Part of a small language model's weights.
Size: 26 layers, width 256, 3 heads of 128, MLP 1024 GELU, vocabulary 1024, 24.5M parameters.
Architecture: LayerNorm before each block, rotary positions, biases.
Training: a variant of Adam for these matrices, 7060 steps.
Each number is 128 + 24 x the weight over its row's rms, rounded and kept within 0 to 255. Layers, rows and columns count from 0. Numbers have three digits each. The size before them is the row's rms in percent of the matrix's.

# layer 3 MLP down, 256x1024, rms 0.00603, rows 27-81, columns 0-255
097:132140126121135148230131150145141126111134112151134137124123144141137125132129120142130131126135140123131126130139145111120131117125124140088142121125132137129136119135120117137138123118132137125136139138116109129140143112109145115110113124124145131141138121115124134118128124133119137134125141141124125112161140137129133119133111125139123154179127126132124126145132120126126132136125134131107134123122128111118140127137137145135117126122135142120122122138153126124133138141126135122104139125135136146127130132116128135145136240112118140127135133135117126127146141120135146115140158111134123133122142122132132133121143146133115106137141123141140141117143127131121131123139113132119142129148111140255129138137126138136128129143121124104136129126138136131141137117123141
089:139123133132128123192128123137119131130137123129141146132133128145133146124132124130132123127124134140143130112130142122136137111123143137149130138135132129134130115138118137125138125134150129129125129139126129119123145127143119129128125118128131120137131118141134125129127133138138132130125142137126129140163108129136110117127134118145122134107137128125118133149136125126134120126130140135117128130127127114104129128111143111126135110131131120110135140137154133123129130138130139120117128124136117109135152139132121129152131193134117115133139127134110123123131122114122127129123255125135121129134119116142135131126122139135126130135130122109127119132130132141140139127128108131141127128130128131255134128114127138130115126134144127117141143114133116133140136131128141
088:128134125123142116032140131124130139121111123115136135114138133132127136130138133136122103138127114141131138117130134137146141115111111139187155136109133110116110130131129113128123116126128147126125120063117122147141119109057117112142123134132134109123125149116133121117124130134117119133121130088122116113133123121108122107127134126108128142065140143124106142104120123128117105115121112139133117132129120113132127103126135115131144122131138121136137128126039121130116126144116123121125124142135118123129133143114132115106143074121117109133122134133130115123126121126125109129108000119129132134128126125116124129113139141128125142143141140117112119124128115124104135118121127114139134126132132142179135146138128148110139122130108128118106129110119135127125134115133125
124:133127130129128136198143126114136128127147138126135127119125133141135132122130117121131123130134121136125140116126135125127134128133127133109134119131142125124125126120131141135139118126141134145120128091114117131128126139143117117140130115140127133134124127126139135133106136121121129126129119145118123134125119125123119121126116125125127136090129128113125134139120117119119137131115144140137135138137130125132118135130129119118126121128123111126114137141160123132132115133132127124126127117126111125110134128135123110137127150139109137117138132130130121135130117137121122124125191125129128131131135119123128113124123125133128140138122128116130118136137131139130131135132126132133127141132137125133134125122134129131131136122115117117140131121122124133116125121139119
095:136129120130136130214126128135121111139129127111137122127131125128120119135130131126139132125130124131133123132122142127130124134138136134093137131123128116138135122130135129124134128138124128135129127178123135118126132133136123133137132124130121127121127124135122131128129124123135124139119123114125130124156123121120123122129142133120121133000115133126127136136131139132137109134127127132140130129132123119135126127128137135132123130131127126130126130131147138128133127128123132134124129120136131114128127128128125126139131255132135119113118131118139127137119127131127132138133216127126122128114123137131123127128128116119126130122120126129126127130111136133136118126130122123117128132133125128202131117123122135128120131128134139133116126122133136127122118126128127
102:138132136135146127000137131117130128117132141117124136123124118146121128129130122123130122133155117138127148128120125134119132143120132124127122117125119117129125129122142130139134129132131122126128138086110120126141125128103115131135119142144129130129123122137135132130125125117131138126110127126131130136089122132121122130123135132122127134187134129120131116124125116123121129126126129134131135150126123121138124132118122126130125127121131122125121127144081134137143128132139143131130136128129139126113152132135117110150133000134126135109137127130122129124135116131128116127129171135137121144137128116134136121130132118126125141129126130125117127135124134125133124126134137130118116130124132112078127128131114129134129142132135121130131139124132118126129131127134122
099:125127116134149112065129118129117123135128132123128133139143123129124137130143134125122132140119122126130132132122134130147132124122132133141142146118138129130122136120137116131134127128132122130119118170127123123143122118135130123131137133121121117135138139128118118125138124125139114152127118116135143122176129115118125108131142133127127132092137131141121120122137133136125130116136121131119125119147129110118148134109121118128147124134119139135138118115143130115113122127132120121116117132133134132136127118132132140116133142123139115135126140120133133124124119120143123117119039136126134115123116132138128141128117136132125131137135138132131127132131127120131127116120117134125136132140128131179127137123129127115136112123133131124124124129122144125137133152118132
065:108119121126137103196123123135116112130125136102134109152138102118095142112129118121133124133134121137128110125124135144120126126122137130004131147125145122131150136100120132117119113128137099143129107028131122118129117125112102118138140110125131098123116115122097135120113124124137112107127121128129111129119138115095114103144152132128132140245139134117120104113100115139123127145127109143137108112097102129110110121137137123116132130104120117130123110135028120142137138144138134130109122131132104098117102125122113144057142175139140117121101154119111117142125135140120134127116002131119139138121126133131144128119119138129132131138131130119115127109136135134130125129148130117148110135110139128068121114102141124130112131117132139126111128107132137128120114110134136
109:140138129134126121176135131139125121130129142126128133134120116126129136126120127136133130128128132119133140135113141138131118139143135123255113124120125130129134131135118113113141124130126122119121127255130125133129140108160118136125121139136141112131124112125135128122115117125132127125124143115124135136151119140112126126120145142125129140255124134122116120137123113128130142136132132130129126136132128135139122137134121129119128126120121121137132131137171145124140142136127132134122120123147134120124130121129122126121121062121121125122135123125121119123131135127127114135133174119114126132141131133136133129135124143127127136147124119135119136133122129121135130140132136138118113113129136120119135125126106133132119130136123128128129139126127119124139142122138127
069:134127107129132127040127132120118123129125120130143111134142127137131117122135133153123137126130123127115119133149149114112130128117127152065151127121140130129119128125132132129122123132117127139141119000116135114141128117104124125132134121113142134123126142124115118118136126129129112136123125146117129112233121129132126120139123126123145143014128137117117125107131138127123140143120131126130110114134123111122128119134123135136136127111124133136137120116114118116127137117132126132117113129114122124134114129117134134112127000126134120134127144127134131132124139119119126121133177112115137123099132123137131122113132135134106124138140130135129121104123132134125125119131122130137144121136129141180126124132125144115118120117122137126120137131132145126129122130118144
101:114129120137134122054156134129142126120130133122145133125139136143134134122130122123120116136142125130125131119130138133120135117122112135082124137125131134111120116117133122136122125116132131132140133124117119142150120130114133112123136125134135129150131128118121139126116143130123125121141130153114117132132121122120115122137127123126136148051126131123127131118120129140123144141133128145124135121131119119118134113125130123131132115122124126119120114135097115128133127134117117125115121133122112127105114136113123133124142000133129135130152143136122122134128125134113119124127000129123134140138126129120133127107123151121138128150131144112124115110147118124118131130137128119146124136122129146032132132134138124122137119140124121102130110121128125146122123123133120
061:125134150149146130096144134121127114142104128151111110134126134108129118152121118113143131119122117129132124125138103119149121139155126130155132122138136142129116159132137135117102141125111152140139121216143146125127118132100152125144137130134113146134133135109106138147121139126123115138147135134127131117076140139129128118099146105122122132145130112136156141134106135147121127146104126120140133111139146146129140132134136146113118129152107143113116142135160145138121130154107102155132126137113115128121114126108133137095118000138139131134122111151144144135116116160130125140140060130141123120118165131119107136151122109122133101129132137147140126113138132123142113143146156126123131131107102115171133109153140114137122125124141135130108095121130146132107110124112125
136:131133129127124122000128141137120120133131126124129125131134127136135136127124125129122126127135129127127127125138130129134131128123131137070125129137138134129124134125124135131132130142130130128123123011132132123123133121131129130134134124129132126139132128126130133138117131141125122129137134127132131129089125139126123121132128119138126134000131130127132131125121134132132117129119132119135131130136135136127129125122135126120122126140131128130127138139091134128127128134124126131128136130123125121133125134121129128117123000134129124122123129137128131129133127136123139127139163122139117128135128123127129132127125125132127121134130129129134127129129138133133129134134134131135131134121128126070138127123133135124117125127133128133127128118135131122126126126127133
126:114127140135121119178132140122127139124124128126128144128113148133119148120134119112121128131138119129118132130132126125114131120118122117154131138128120127113134127125135129124116123120137119128124122140126131131141129123118131119120124121125121124145123124127122129134121144120135119118137130120119121134125128129125115120130122124123133131099135117128126129126116139132133116136134124134126116109132121130116132124123123132133119116127112128124124131125140130125135139126121128133128113136129120115138121119119130134118115161140133126141122127128122126126107130133114133113134054138123133147128137127136129131122129130137136121139116129116109115115139125126134134117143122124148123124135124124191133124129144114124118128121129123120131113122124120131121128123128121
069:133126132128146116032122126136118147130138100125142121135129136165136147135143118123119114127141130132112122115153138117112145134098148148085148147151135134146121112151127124121119136147132126124119124029114126125133152121107140138142126133124134129146144131130120134139111137133146107156145133116137130153068115130133112095135139117147126142094132111114129130103137137154141111122115129113130143109144139113105144105120146114146137105147128130118135142127018123105128125133114104130124115140106125119127121128118134130107132202145125128133118131144126142124120137130098141118143119107119122116127118125126109136131113131138123113138115127137157123129141127137143129124150124122142152137133112131000132135136152126109110112126154137123140113120119127111132136134115151
082:148135120113111148179120131123126122152122130149136125124127125136140130128120138153134127123104139134120130124125138135132123143123131139177118107106128130122131112144116112119133120131114141119128130199113112120127143109140125141123100136129146147114126126124148137110126118128130129145113130158142118108189128147130147136125131131124107136015130133123119141131139118131140134122123128127127125138128128118137117128135129149139131136126143129124140126114200131116130129131114143125116129121128139128124135139130146106225111255110112115116145121124127127133145136129119138134125002118138133123130134128121104122148140131118115138124133117157126140123113139125130123138128153122114161109130122120229124138124113139110114113141131119121131151143138126116141128123136129
091:123131126142130120179141129110128131117154144115136136125118133136125134122125115124136124140141122139133149127112136122119127127129126123135153126127130111119127118119142136140141120137156120145127125134114110126146119133112117130131134108144126129134124130133127136126120121122129127124119121115118121139151132124122117124135122135116132153255138130112120132117130131129125127128136130136143127143120123123135120115124124132128130118114132120124118136134151127139137130134141144127124123119125130115125141131138113119132127000133129124123148142126129123131123119134128131121127075129122124146119133109147152118112121130122124144133122138113125125132135137138130133126136114130129118141130137138197128120136120134123129134117119114126140127119137124129130137128133117
065:145136131137129121034123148111114130128137129129117137132142148152138142113135123141136122125130133139127137104124139127138135109115119140146156138129131125126115114133124142133142113137142126130110131222116126118145134108105140110138121113125140131130138129135126136125126133140138125144117123167134126127136125133125126108132114103137137152000143129130111134151126134131133152128116149109118129139145126122116140121135134122115134120131147130124132130132140118137141120139117136129117135135127113115139140141122129129129148149148113100132140140135096117130131141116115132117108255131134115137129123108148144136120134124150124142138134137121119124126126136148115135107118114133139133145121131140071155148129121139115133105126115124122143140124131133127143139136130137
071:128117131127126129081131125119133131140134136138120133131123129125134138109121131120127136134132121136128128121124132114118128107127129134068144127120130125118135139126131145131118132127135128156147133108127133127130131139138133132120129111134114142135121129133124130151118146121131137123135126152121126127043132121130115137126138118138120124146124119133137117104119138116129123150131125141132138128130118135116117108127130150120122130124112131127134128133094128133134128134138141133129128116121123137126131123143129121093128073138130145127153131129128131132122108141136136136145237130134132137110136122135128126120122134131126135134141129123123116123136125146144109137143127116137128147128130122008132117108147126138120147110147129110125121127137138147124115128121120
082:130123129122124132174131123131124124135120130127127124120121127119124140122116128125144119126124126135129132117129130128125137121114137130226131122137129131121130131136137117126128120130131132132133117218129122133120132125115129128131130122136124123134122123134128148133127124134123132123127133121125124128109136138117118124130130126120123143255125141123131126131120120134137122125122124134144128127120119135138124117129128132122114117137123132125125143122155130122128120133121131137128121128121118126125134138119119109115128168130121125134126124138125119135126131136114114125125217125131135126138127125113125122128135129136127122131125118126132121116138131127134136142140132120137128129114114132072129122122132130122118129124138129125125127118128121133128134120131127
082:139115133131141119050128125114126133139126127135131117127114137125124130115126134122120145115117118127119142122148138113112139123136137141159127130119138141137122124127134133129106135134121119124131120134124130126134131131123121139147129124129135122128110122129139138123116127121140127130138128125126127132255134127131123138119135127115135137170119129108133125132119122130135118143121128122141124124128136126132126123125133127136118135118117129139117122125106134117125141127127112141145116129128122129127123134124128120136137009135119136130137128114127137137118137139131118133123080119115124117125138137121132116131126124134107136124129121127141119099126120142122119146135133132133131126121112127079117135123129136132122120121116137140124129140137137134122136121132133
095:129122131139117115215126118128121133118130142113130136126124135134125149124132124132130129138127129141145137129118143139120131119115135122255133139117127122116137125131132116125136111133145116126124117208121124124145139123141113126128118119135128106138115117136137115127117129126131132122109138130114120145177120130121090120132136130122130134255142143120113118138116114121125127134141122137129120133119109114118125124121115109115135121114129113124131134138182126123129133130147134122128117127143122111127138130132117121127114033132124125140147126125117118119118127127121135125131210134120119143134123122148144133114129148135112146143125132109112109136142139123133144117140122121140122123129142133228151134127127138121119137121131117125134140130126121134138141129134127
090:129152137132135126000125137130126124135124140128117126125137136132127141124132124133131123124126141136124131136141120122138133116125116136000143126126123131125112134134121129136145120138128136126126126063135122136139126124070138119143130140135140124129136138116123131109121119142129115133132148127131125125089135133121127124130130128126128149191124137125123140102113126131135111127132131118123133125121126123135138100129142133123126123132134142127115122142051131138134127146109114126120126130132131125116134132106128133070136000121123119141099125127119126132134129140124130121124118125128125140130142114130133130127140133131117125134120128134138138127134117117124121132138131112124128114116117142002137129149121132114136119136122118119127122131133125118131139127126121
080:132129119123126114070127115120117125124124140116116133131116130102099127110130131126119140121131105130125131132109141137123120121133131114238135125099127108128151141130139117123130120126127100147126116180116120120141139118130115125127133119135120112115103120117127113134127123113135126124117112105122125120137144113111105128146135124102135122200129130126122113136113109106124127138141109133142113122114098117131130138143113134121117148100122125140128124114084131132127133115147145124121109118153131126142123113138111119107117016145131120145159133107120114135112126129141124131131063142119121123114121128145146123121132124134102142126133123127107116134124126132131126119137117130121119132141155131005127130116125134131110147104123138135110129125125142122135124122129126
069:118138112133126125255134132118123134125121155118120136127133147135152130098127128140120137130133134133120135128134135141127133126159108141104127127130127132102095133133130131156124130115125132153154136141118117149151113114197122109132132117133149128123124124125131136110120128140127136116127128144104140122227142123127124138150125133115154141065126145129138111180105145122129173146148139137134120132134133128151145151137119135134121146107131129145124110140166126149150124121131133144123123131151136122125120140125114122187142196128128132141144158119125133144135137119134128123106158121130143151122135122151151117094125145142130151153127135131138131111144121137102138143141126146134127150134158159223144136141130132128142132135109121128133125139143124123119148132156103
133:128133123136135136070121136136129118133123122125132118127123125130113126134121115115138132122129133120126128138121122121120122130128141127000127125143114130134135121125119129126119129136128126133124131061125127126120139130136131126125125133133127133123123112141119149123128137124132132123134132122134123138082123140120128125121137135135112136000122126117130126131136135139148129135129135118137129131129127143131118131137127137131118123127123135124133124129121131133139136133127131138127125133137137124128126129129125129104139000132123125122132127128129124138129136142123122125141059126130124133135135141122123120135130126127137127118119118126125144119114126134134108135136123132123123134117122121057119115117128120145122127133138131133133125123128123140125131123132127
067:139136137118153135156126112136129119128129132125122131145150120148121140121126136138122103133143119133099132111137124136145149139119126140151120124134150130154117138124132140131134131139131129112121119136129104123129115115116135135153138134129143120122144153102121129133122125136123118154133138139133146120170132112125137110128122121126126124214166140141129116128134111121100115108109112150117141136116129112115139150129138114132139137123155117117105112124121113135105113137124126129112143130119124118118143126109135133145144000135118123123110137151123148132147125112127128139111000124133117113127105107126120131121116141123113108134136143135122125143149134129120148127112144146126142122115138121203128148127138132104132116126126124114109136113138147105129113129130143
095:134139131128122136134128132124133116133143122134136105121120128141147126138103123124136128121139132116114145112140119132114146145125133140186126112143139144138128123131141136133117133148136131126142128157128124119123120131141138143156136117140129152130133123131126147141111133134119145139145121158126141138157130151137139133121114113128121137141129135117142131142122144134139153136104145125144144139148141148131118135128137138148114130123140134126113129134132133122123122144127116152137151132097125126108131134122135123160131162138120141119124120137139144158132132129109141142144211116137113135129135139125117114121127107129129115111120124143141120121131156134132124148127164134126154139104118116050127123124123135128127133120132125132130126122160139124110118126130125
078:145120126122122126121120111112121130134132134129121140129128131111118126127128130131128135132118104127123133128100135128131114129129139112139150124113127121134135124127135119117139125119130119126112119175112133125137139119123105140111121128127115110115115126128138121126135127116138120130115108141135129122220134130121124119116131129117119119000146131116117124126131124112134136127138112139132107133110106120125134132128116132131131134120129121127133130105171119118123136112143147113125112125132130124138125120148131120164109000130126108133131133116129114123127128121143128129126150136127133114109124131132121112142117135136121147133149137122113120136134129140139134117128115123121133130139145127124109134124117117118118123116129126126127138131124142118138123123130130
082:136131126137132126247129135125130117123134134104118133129134122142124140131115124133140125139154132129132133131117137140126131134112121129082126128126127122129116134130137126140148116137128128139125129154125130136131128118112131130136137125132136113129134127135113130131131132138123121131133129134116118131235112141105115123137136136130131151241131154134125112096121136127137105128124138131136133142122114131146124104137114132122133126127140125143128131140207124135137133131134134136119145121133140118132136122118117133139136179140137121124128140139122125134131128139120130140135231131135121140134127127147136144111127136122127133143132121126121131142120135131126125123118137112133129142121137124255136124122123130125136131131132131128133133123131128132141122128132123
123:130137123129137128169124124128125124136120129128125131133134129130121133120127126134124122136123126133119128133123121125133127131125118125230120132125115134124119130129122123132132128133122130128127132254128135131137127118116125127133131136132124121128124120133133125123133121129126127132129126113134131128225123126130130126125133133129125130223124123127122115132126135129134118134137123130126123127129123129140136133115118133134131121133124138132137127117164133123135130127124133137122119132131138123138131126128136128118130055126138115132136125121125123126122126113126119128138219136129139137129124133122126132131125136128130132136125128130124133120120126125131122124128122129120127126132127123166125129127119132124125128134132132128125131131121128125131130121131125
083:144125130121126128000136118109119122130137123132128119112136127116118126135122150137126117133136118159130136127130126132139135119140126133148128119109131126136128134129151116130138138116126137128118112120134133121138132126087120120137128130129124109128120139130142115137131116127120131134118124095126141110003137134124118132130124122114119124155140135122125136139125113109113113110139111143115131126133136117125127139116122124124122118134139140127122130132098115117111113140122143113131128120134121141118137126121128112121110064120117122128114126129126124120148122116139133118134151127142126120117110111127126129135138125128108136132122127120132103138138127113130137132129130148124139113151128126000127131135122130121140133134123111125127134128117135126145118134122132
097:107121117130142098129147142126132136126117132118132144139124141146129140114140115108127121144138130136138135133115129132129133124146104122147125154135112139113111134117129120141118129118144128143136134167130123160135111126133131113135141134140128141147140126134110137132135140145128116122145124124103130149210112119114108106139137124139137156242132126124138116147120147157139120146138126139136132121142133119133135130112122123135125106141117129141123119138182117132140129120123116139122118138122127121126110127128106138087148150136136127139125151131126138121121119125135119108123176138124142139118140148126137144099119144136152118158125147114122119119139112122126133125132110119136126152139125148255121113140153122132125125126126128118133099110125124129113123128116096
100:132124120128131140008129142138131121130129131139147116137132127134134124132116122131129126133125135126127134120128130116124123138140133137095129118131128142129130116132126134132116137130120133133143139199125132133120127135112133136130122132133126152130120124132125143133123138125127134125135133139123132129047135134135134129115133130138121140075118126116142131139130138142144139134124133127137137132137148136128122129132124146132116129129128126128127133129059133119128130124125134136133130134125136130125125135134128120172135000122122137116112124133135138148132128151116136134139162121135132123117143143120110120127128117124131121131130126140138134118124143133140108148139132138118140135119116126018130121125128132140113126131145130126129124115143125124126124123130126
076:129132136142133123215127119127135146123125131132125131122128133114126127131128122120126142121124112135115131122120122119115123123128140127214139123126129128125130118140133140130117130113125122129138126157119140126135132142134126128123131130128129141131102124122142143124120131114134134134128142154135130132233144130137125138121127119123113127127126117105128133131125125123138143119127137135124123124123134128125138113122138141130111129114117149116121120123226144120129138138128129130126112128133130134125122134147139134170124076129125133138131130119113125138122136142126127124133037126117140128118136126137118110140134124130128143127133125120136127102131114138134123144147128126131127125121112124222121118137116120131126123139136124113143118141131132148113127127136134
094:118126128138125119198130137117141114126133144126123135125127128130129140127120116113137123148131132129122145137108106127131119127137124126202096128137114131112116130118130141138130127124128126140136132190133114136125116137162133128136133134141121130137128126124109139145122141130133123122131141131106131146111128124119101127128136134126128137255139135129137125146111128141130135132131135130137134144133126132132131135121124120127117125122127118121113125144127116140143121118129121142115128121126121127119138120128102121155139255129128132122143138137115128142127116136117121126125255139142132133131136125130125132122134137122138124141124130122121126132131132124131128133142141129129124141111131122148126107134134117142130127123131118123136115117138114135124119134119110
086:132141130132139128077119142134122120143142139114129134138145135138121143122140119128127117143137131133130127121128121120139117133116136136155141139137144121136120123130132150122137114143146124136120133186124133126134128128092111127140139116137121111136146140147118132139127137139137113134135120117129124133072122114119126102126141125144131145127135124120123129099125142138141121134113141122134128130113113132116125108119149136128133120147130120132115141136119132138120121133127133127123131123129128103129139132128131135130141042150135111129108132126126118139119116143116134129121009136144127136122134119140131123126111121145130127134133144126131129144121138153139121125131114117136131146116136132019133125122141123122119128113147129130120121113130134107123117120121131
081:131141135125133133133117132142119131145117107149111129138126150131145143109120127132126136111108143123127114131140128115141132111138131135255136133129131151131128133145111113135139120133133130121134127114136120124125146104137152103117130129119142144130130116114137148121112131139139130131141140116143121121131139138139136133134125123141126139106117114139127121152125123133151128143122149117106130106125115139128147119127124140126119124131114157126129125120160150126135134136112129134112121125134137142143122126117142131103131000136116111147150133127103109139134147135127131124122154127134133129130133129135133135141146127145122129138112111125133149106121118134128113128133115123122129121133116130128135146107132123125117116141128133120138133135127125137137143118131139
070:143123119132135129000117118114107128141117126132123124126117141117122123111115147138131136119114133130121124139121137128125134117126124122059128129115114143151120116139132115122127156122110128117130143070118126147134139121121145128116109135127125115126116119137143129127116128120132141128125119095126144132082134130142113143110133115128132113174115136125147114147126145125142150133134112125121134126130144129134144145145116119120113135112138135146132121118067119111130112129132131125145130133133142131136133122128127121076136080129111123140120121124128138131129133113132127135142104127138120120116107137122118122130130134143123148132115125119131121128130119121140122129119127160117127136126140122058149148136124137132137139135127131125130124142117132145146134141141122
096:135128141142116121234132134111136124130146139139129123131116132122132120122118116127143133128134122137118135128122116106116123115145116134188138132140125150123124139132130142139109142123133132144146135184139136127130116139157123147131122108141119149124113115135125138148123139132124147131137119154110143144164129130135117139125125123140132130255131124124149122155114145121124171144134127132137143142140147130109132138120126134127116125126124123118128127135162127138137142127145132153133130119103121131120136135141109135120134249126137146129141121137122137140127107116134127136135255122134132143109145140128129123128113127129135118125132131122131109118148138132144122140138137142118123146119110125147126102124126133144122150118132135118134128110149130133117130135122111
080:137144143140153135196134142132123128133109131118125128115132140124132128120114127133142115127132126140129134124131130136132131123125125123255110121120132119129119128135141125135134118126124153127127142236119127139143130117131138108136132141142134125136133140120144133114119119125108131133107141104133127118167130140123137126118131126114125144149126137128115135127123127125130101124110142144126118118126125127145132119132122147118122125146124132130111133132137150124128123145113131135127123129144140128128143126111148126145131255130114123135111121136128112125122137139131116133114194131117119136146131126139127128125139125132116135133121123141127126121127125128108130121125132128121124104123116131171136146140115136114139122144112125115126131130123132129130141113145118
084:118129141131129119249148123123132133123126121131131139127135129125129139139138127129112118133133116125118136137127150135118127126129130121133134135125124135119135131125140113130146131122136129126122117159120121140144138125140132115113131136119127121142126131103125127126122134122124107128127136102116128130040127137121112110135128123110127144245142132115130139132117120136126127131136117124130121109123132109133132120134133133131119115131125125135115123129098111123123131130125125123119109132131119139120110106129130129117127255141132127133140139136127131117122134139118114124135255133123124125124129114120127126114147147136128126153130141115128121113138111125121129114145125131142127119132115127053121128132141122111122114129126116123134120131115124139130114122116133
087:124132128127143123133117136129129113144110118133129124137134139113123122126128125128134138117125121107123101135121136121136112120142139129181120132123133124143139139127122130115122129117115142139123133192122135130125135112139143114108130126121121135125136129137112138139128138126132122129137116114146126116134137130118137126121145126139114125255117122145124123129134152131144138136121132122127113103134117147129137142146123151125126143141115147123130123121131142139132145127125142142121128145141148132151107118127136153141125255132134118125139141131137113132126138140134131132128068129144128116127131145143111135144120125128139129127128121140124142127116126134134099128135136139121136134130126109184130122111139114132123128116137144123113111128125151136123116119136129
077:134131135126144131194144125140131124121145120130119133125124128141142145133124139137133121122139133132129141127132130123131145125135113144168122131129137141134109122146138114148133143124133124132144125107135119130133120125153137127138131127123144147126122127121134145115117106128122131146144136163132149130230123138130134130135132132132137132192131147128149115158111132135129139137122129128115144129139155132130142146120126135127127119134129140133126119127212134128126137137133120136125132121117133135117124135124136143154134255125128138136153138126125152134136134121127137130131116116124138144132131132133130143122136130134124114144130117128139128116133124127116127142125138145131130132124118127159131131131124136114135125138126123121132135135135140118126142140136130
110:138133134129139134199126112131122132155127130127120121125133133125127132126123123130136128124116121134129122122126120114143128133131131121185122126136126125129122125144128139134129130133124138127130137255133141138118140131142133129145128127140117134130122127128138138130121127126130121135131132137140131132180135125127134122115141117123122132239126119120127128138125135131142118127117133127130133126137127139137130133120128144116119122145122138132128137124230143123127120135123125130128117121136132122133138130131141115117122255136124122137124120122127132137115130138124121135136201132126131121125129134133123125140127115142136136126126127132136133120124126136139122142128132126120132131117122129201138131130128127127125122124147135127129125130127129122121129126132122
086:148136146142132143017119109119139107148131149123117112126130118116123121143105115139164116130133117134121128127113116122143115141143141119179122112125129120141130146135143145112140120142119154142120136174131141121128122136135117141153137129154109117110127134135127125149123122112130143132109124111140126128081133130124121134110140126114122127074142130120112134130121131102117113120112133135149135142110121141141112124130134147114133142142145114114121138135140132138123121155134142140128143113133133122116162121128132113145126255130128125112134118138132116124125122150124111151124255131137115125132130119135113115145120118115123154112123135138130128143114145124149116141129149128108127122095133115015130117131105135135133141114150128127115144128130135134122113106129130
068:133136123134147125064147120114131123122138141126121137123142108148127130130131127129119105146147131135116140124119117134145150136117120140149143131123127142118114129117145132143130134133135128134136112172137113132155115131115140124143139144138142126135138133111126115136127127121121134141126134137120143126216123111112130133136126122113130129255155136129130135127122112123100127120137122149120153127140154109118139134110125118140138116113149128123115112134194119126134108144130130127113131132128127126103143125132129126140143152131123125126137142132117153117143118133131117128123070129129122133131119104138134121118123134121127143135109147116138121129141118125129146136133142142141120130125141122255124131138121132124140124129133117114145129123133134134140127141119123
074:135127119149130132189111115121118129136124137129128121141126133131117136123132133130118134124118133139109131127138122119129143128108128128107153132113137124131125144133127137113118122143134117134118123126136127114149123119081125137136108124137120122131122121138129122129128127128141132131126111121133121129000142115124120123131127131125140130000127118142118124127131135131113123121139115123135117129122115105116133117135114113127142135115130119119137137127194124129109140131128137130129118146124132121142134125121123130134129167130132122129107124118114122136119130110119134138142063129125131123124133120121142132124119136114113131120122134130115132129143153116149121122137125114122143125117133124019149137135115143116117130140134125126108135132131116143148124126131129
134:132138116140139136070118126135134123129123127118131109127127129128126124138112114136146129127124138121120130132124124117126127145130135133064141117131122126125125131140121126131124121143121134129120130133132127122121130122111128134142139131136127130125124124139133140123129118127130132133130126145134121131082126139126130124128136133128127140033124128125116135133130138136142120125114133120143123129128122135142121120132122149131134133136128129121128135128093136131124137139128130149116130131131143120126131132124131129119127224128132126124121123121140121138121143132120129140128145124120130131135141132121120129132133120125126128115120123146136143116114140116128119133136138119118135126113121121049123116131111136128124123128140130135124132135137137128116130116140126
484:130129127127128128000129126129129127129129128130128128130128126127130130128128129129129129128128127128129128126126129128131127129126129130011126127128128130129128128128127129129128131127128128129129128004129131127126130128116128130127129127128127127129128126128128129131127129129129128128130129122128131127074127127129126127128130127131129127000128128127128127128129130127129131127128127130128130129130132127126128131126129127127128126130126128127129129130054129127128130130129128128128128126129129128127129128128126128114128000129129129128120128128127130128129127124129128129130081127129129127126126128128128130129127129130129127131130128128129126130128130128130129132129129132126129129128129128000131125127129128129127128127130129126128129127129130129127127129126128
074:133129151131115128139125120114128125137122131130124121126137126117126142146121127134129119122133128125121127120128130126124133121121151130182139125126132134135146136140129137112137131129118144122123111244138133116124132116096134135131117133120133122122129131144122127143111133127121132143123146132128133120192124141129123121130122131123118127255135144136131137116118119124139140122123129133126134122136124131125132129130133137129127128133143128117138134116117137126113130141119129141130129127126130117133138114120129130101114234131131126131118119142124127122122128122118129136125105126131112132134127118132108137130133122125126133122116130120124123128124137128143130130123143141140132108115116111144137124124123122120114134122149135127129132117139133129140116128123144
103:112134134140151123132138137129136129104135135111127132139131133132116127137124119117121130142151112123118134130123130133116126131114125117080124132141130123113127138109147148133130121121139121143126123142120129131154108141118115119141147110123122122139123132124109133132136135115129123119135127128111122127115132119120124111142124135118140147089142130124126122107117137139126123135125118146144117120122125123121127114135138134131123127124116128121111132136134125145123135138144127141115121125138122119120120118129122138136142111146149127130117136125122133134114119139130125127124168143128132140112139120140144122103117137132135130141147141118119121112144127135125131118150120123136117140126135137131124118133134121131130133114129129125113114128137150136112117123130130
081:133129139128132133124135133108133132121125128136140144124140147145136140135133107117122110129136112129097121111127126107119133115115124132073113138142120131125123122121135153128115135126122140136127136025114145133126129139123147120120130118125112149152139134125127136146117157130117125129141120143122124137084126129131114113117117102141124141142140117129131134108125158141127129122114140129129137112132137140108143124116131132143130120138128125119115135133133124129126129129117118137133126136112125128121130128119141139091131000147124138128132126144120131125107122124104135114143185124137135131128139133118111129127116123131144119138133134122134112120138132139139125122139121117155136139117118127053141124142139110125116132114136132103131110117129133135116112122127123
082:130115129124137134142124143134120132139122120140131131128148142142133136121135131146118120121133128122116122119143138121124137123130134150226135135124138142143121124137121126119127135123117130125129127160118120126131134120170144124119119123117149140127140132110131137126109124147119112148134143118131137118167134133132135130115125121139120137255129127125140126159127130141139140137115137122113134110127145135126143126134134141126134136123128140134129119125149131116129127129108117128129130133116126134128125133112146129108132000126112121128123133147121131133135140129114135124127000111132132120124130130130121125130129125133120115135128126132145141124121124144128116137129128141135144130125125134252136148134130124128121122129132144124138122136126131118136129124136144
076:132118128126143127255137120129150114125118119140140126120137105124113124157118138138139115150121115135135130138110118138145122128149129128096129122110121139128128133125137108121126141107119137125123114181127119122141120123128122129116115145124132131129129137129123105127141127122125127144110136125125141116163120136124125121117154137126112115116151139130134139146137117136109137108132105157124123134127146108119140146121128127139133117124136123109133122115124122121116132128132131124113132131131133137119132123130129130149122255098129121109147124142133137113147116118140123128125125127144127110127122123115106139130126145094137117139146141123116118139138130111125147133131140144120137116138119108103113119142113126119136123138135129111125127127126136142137119136115133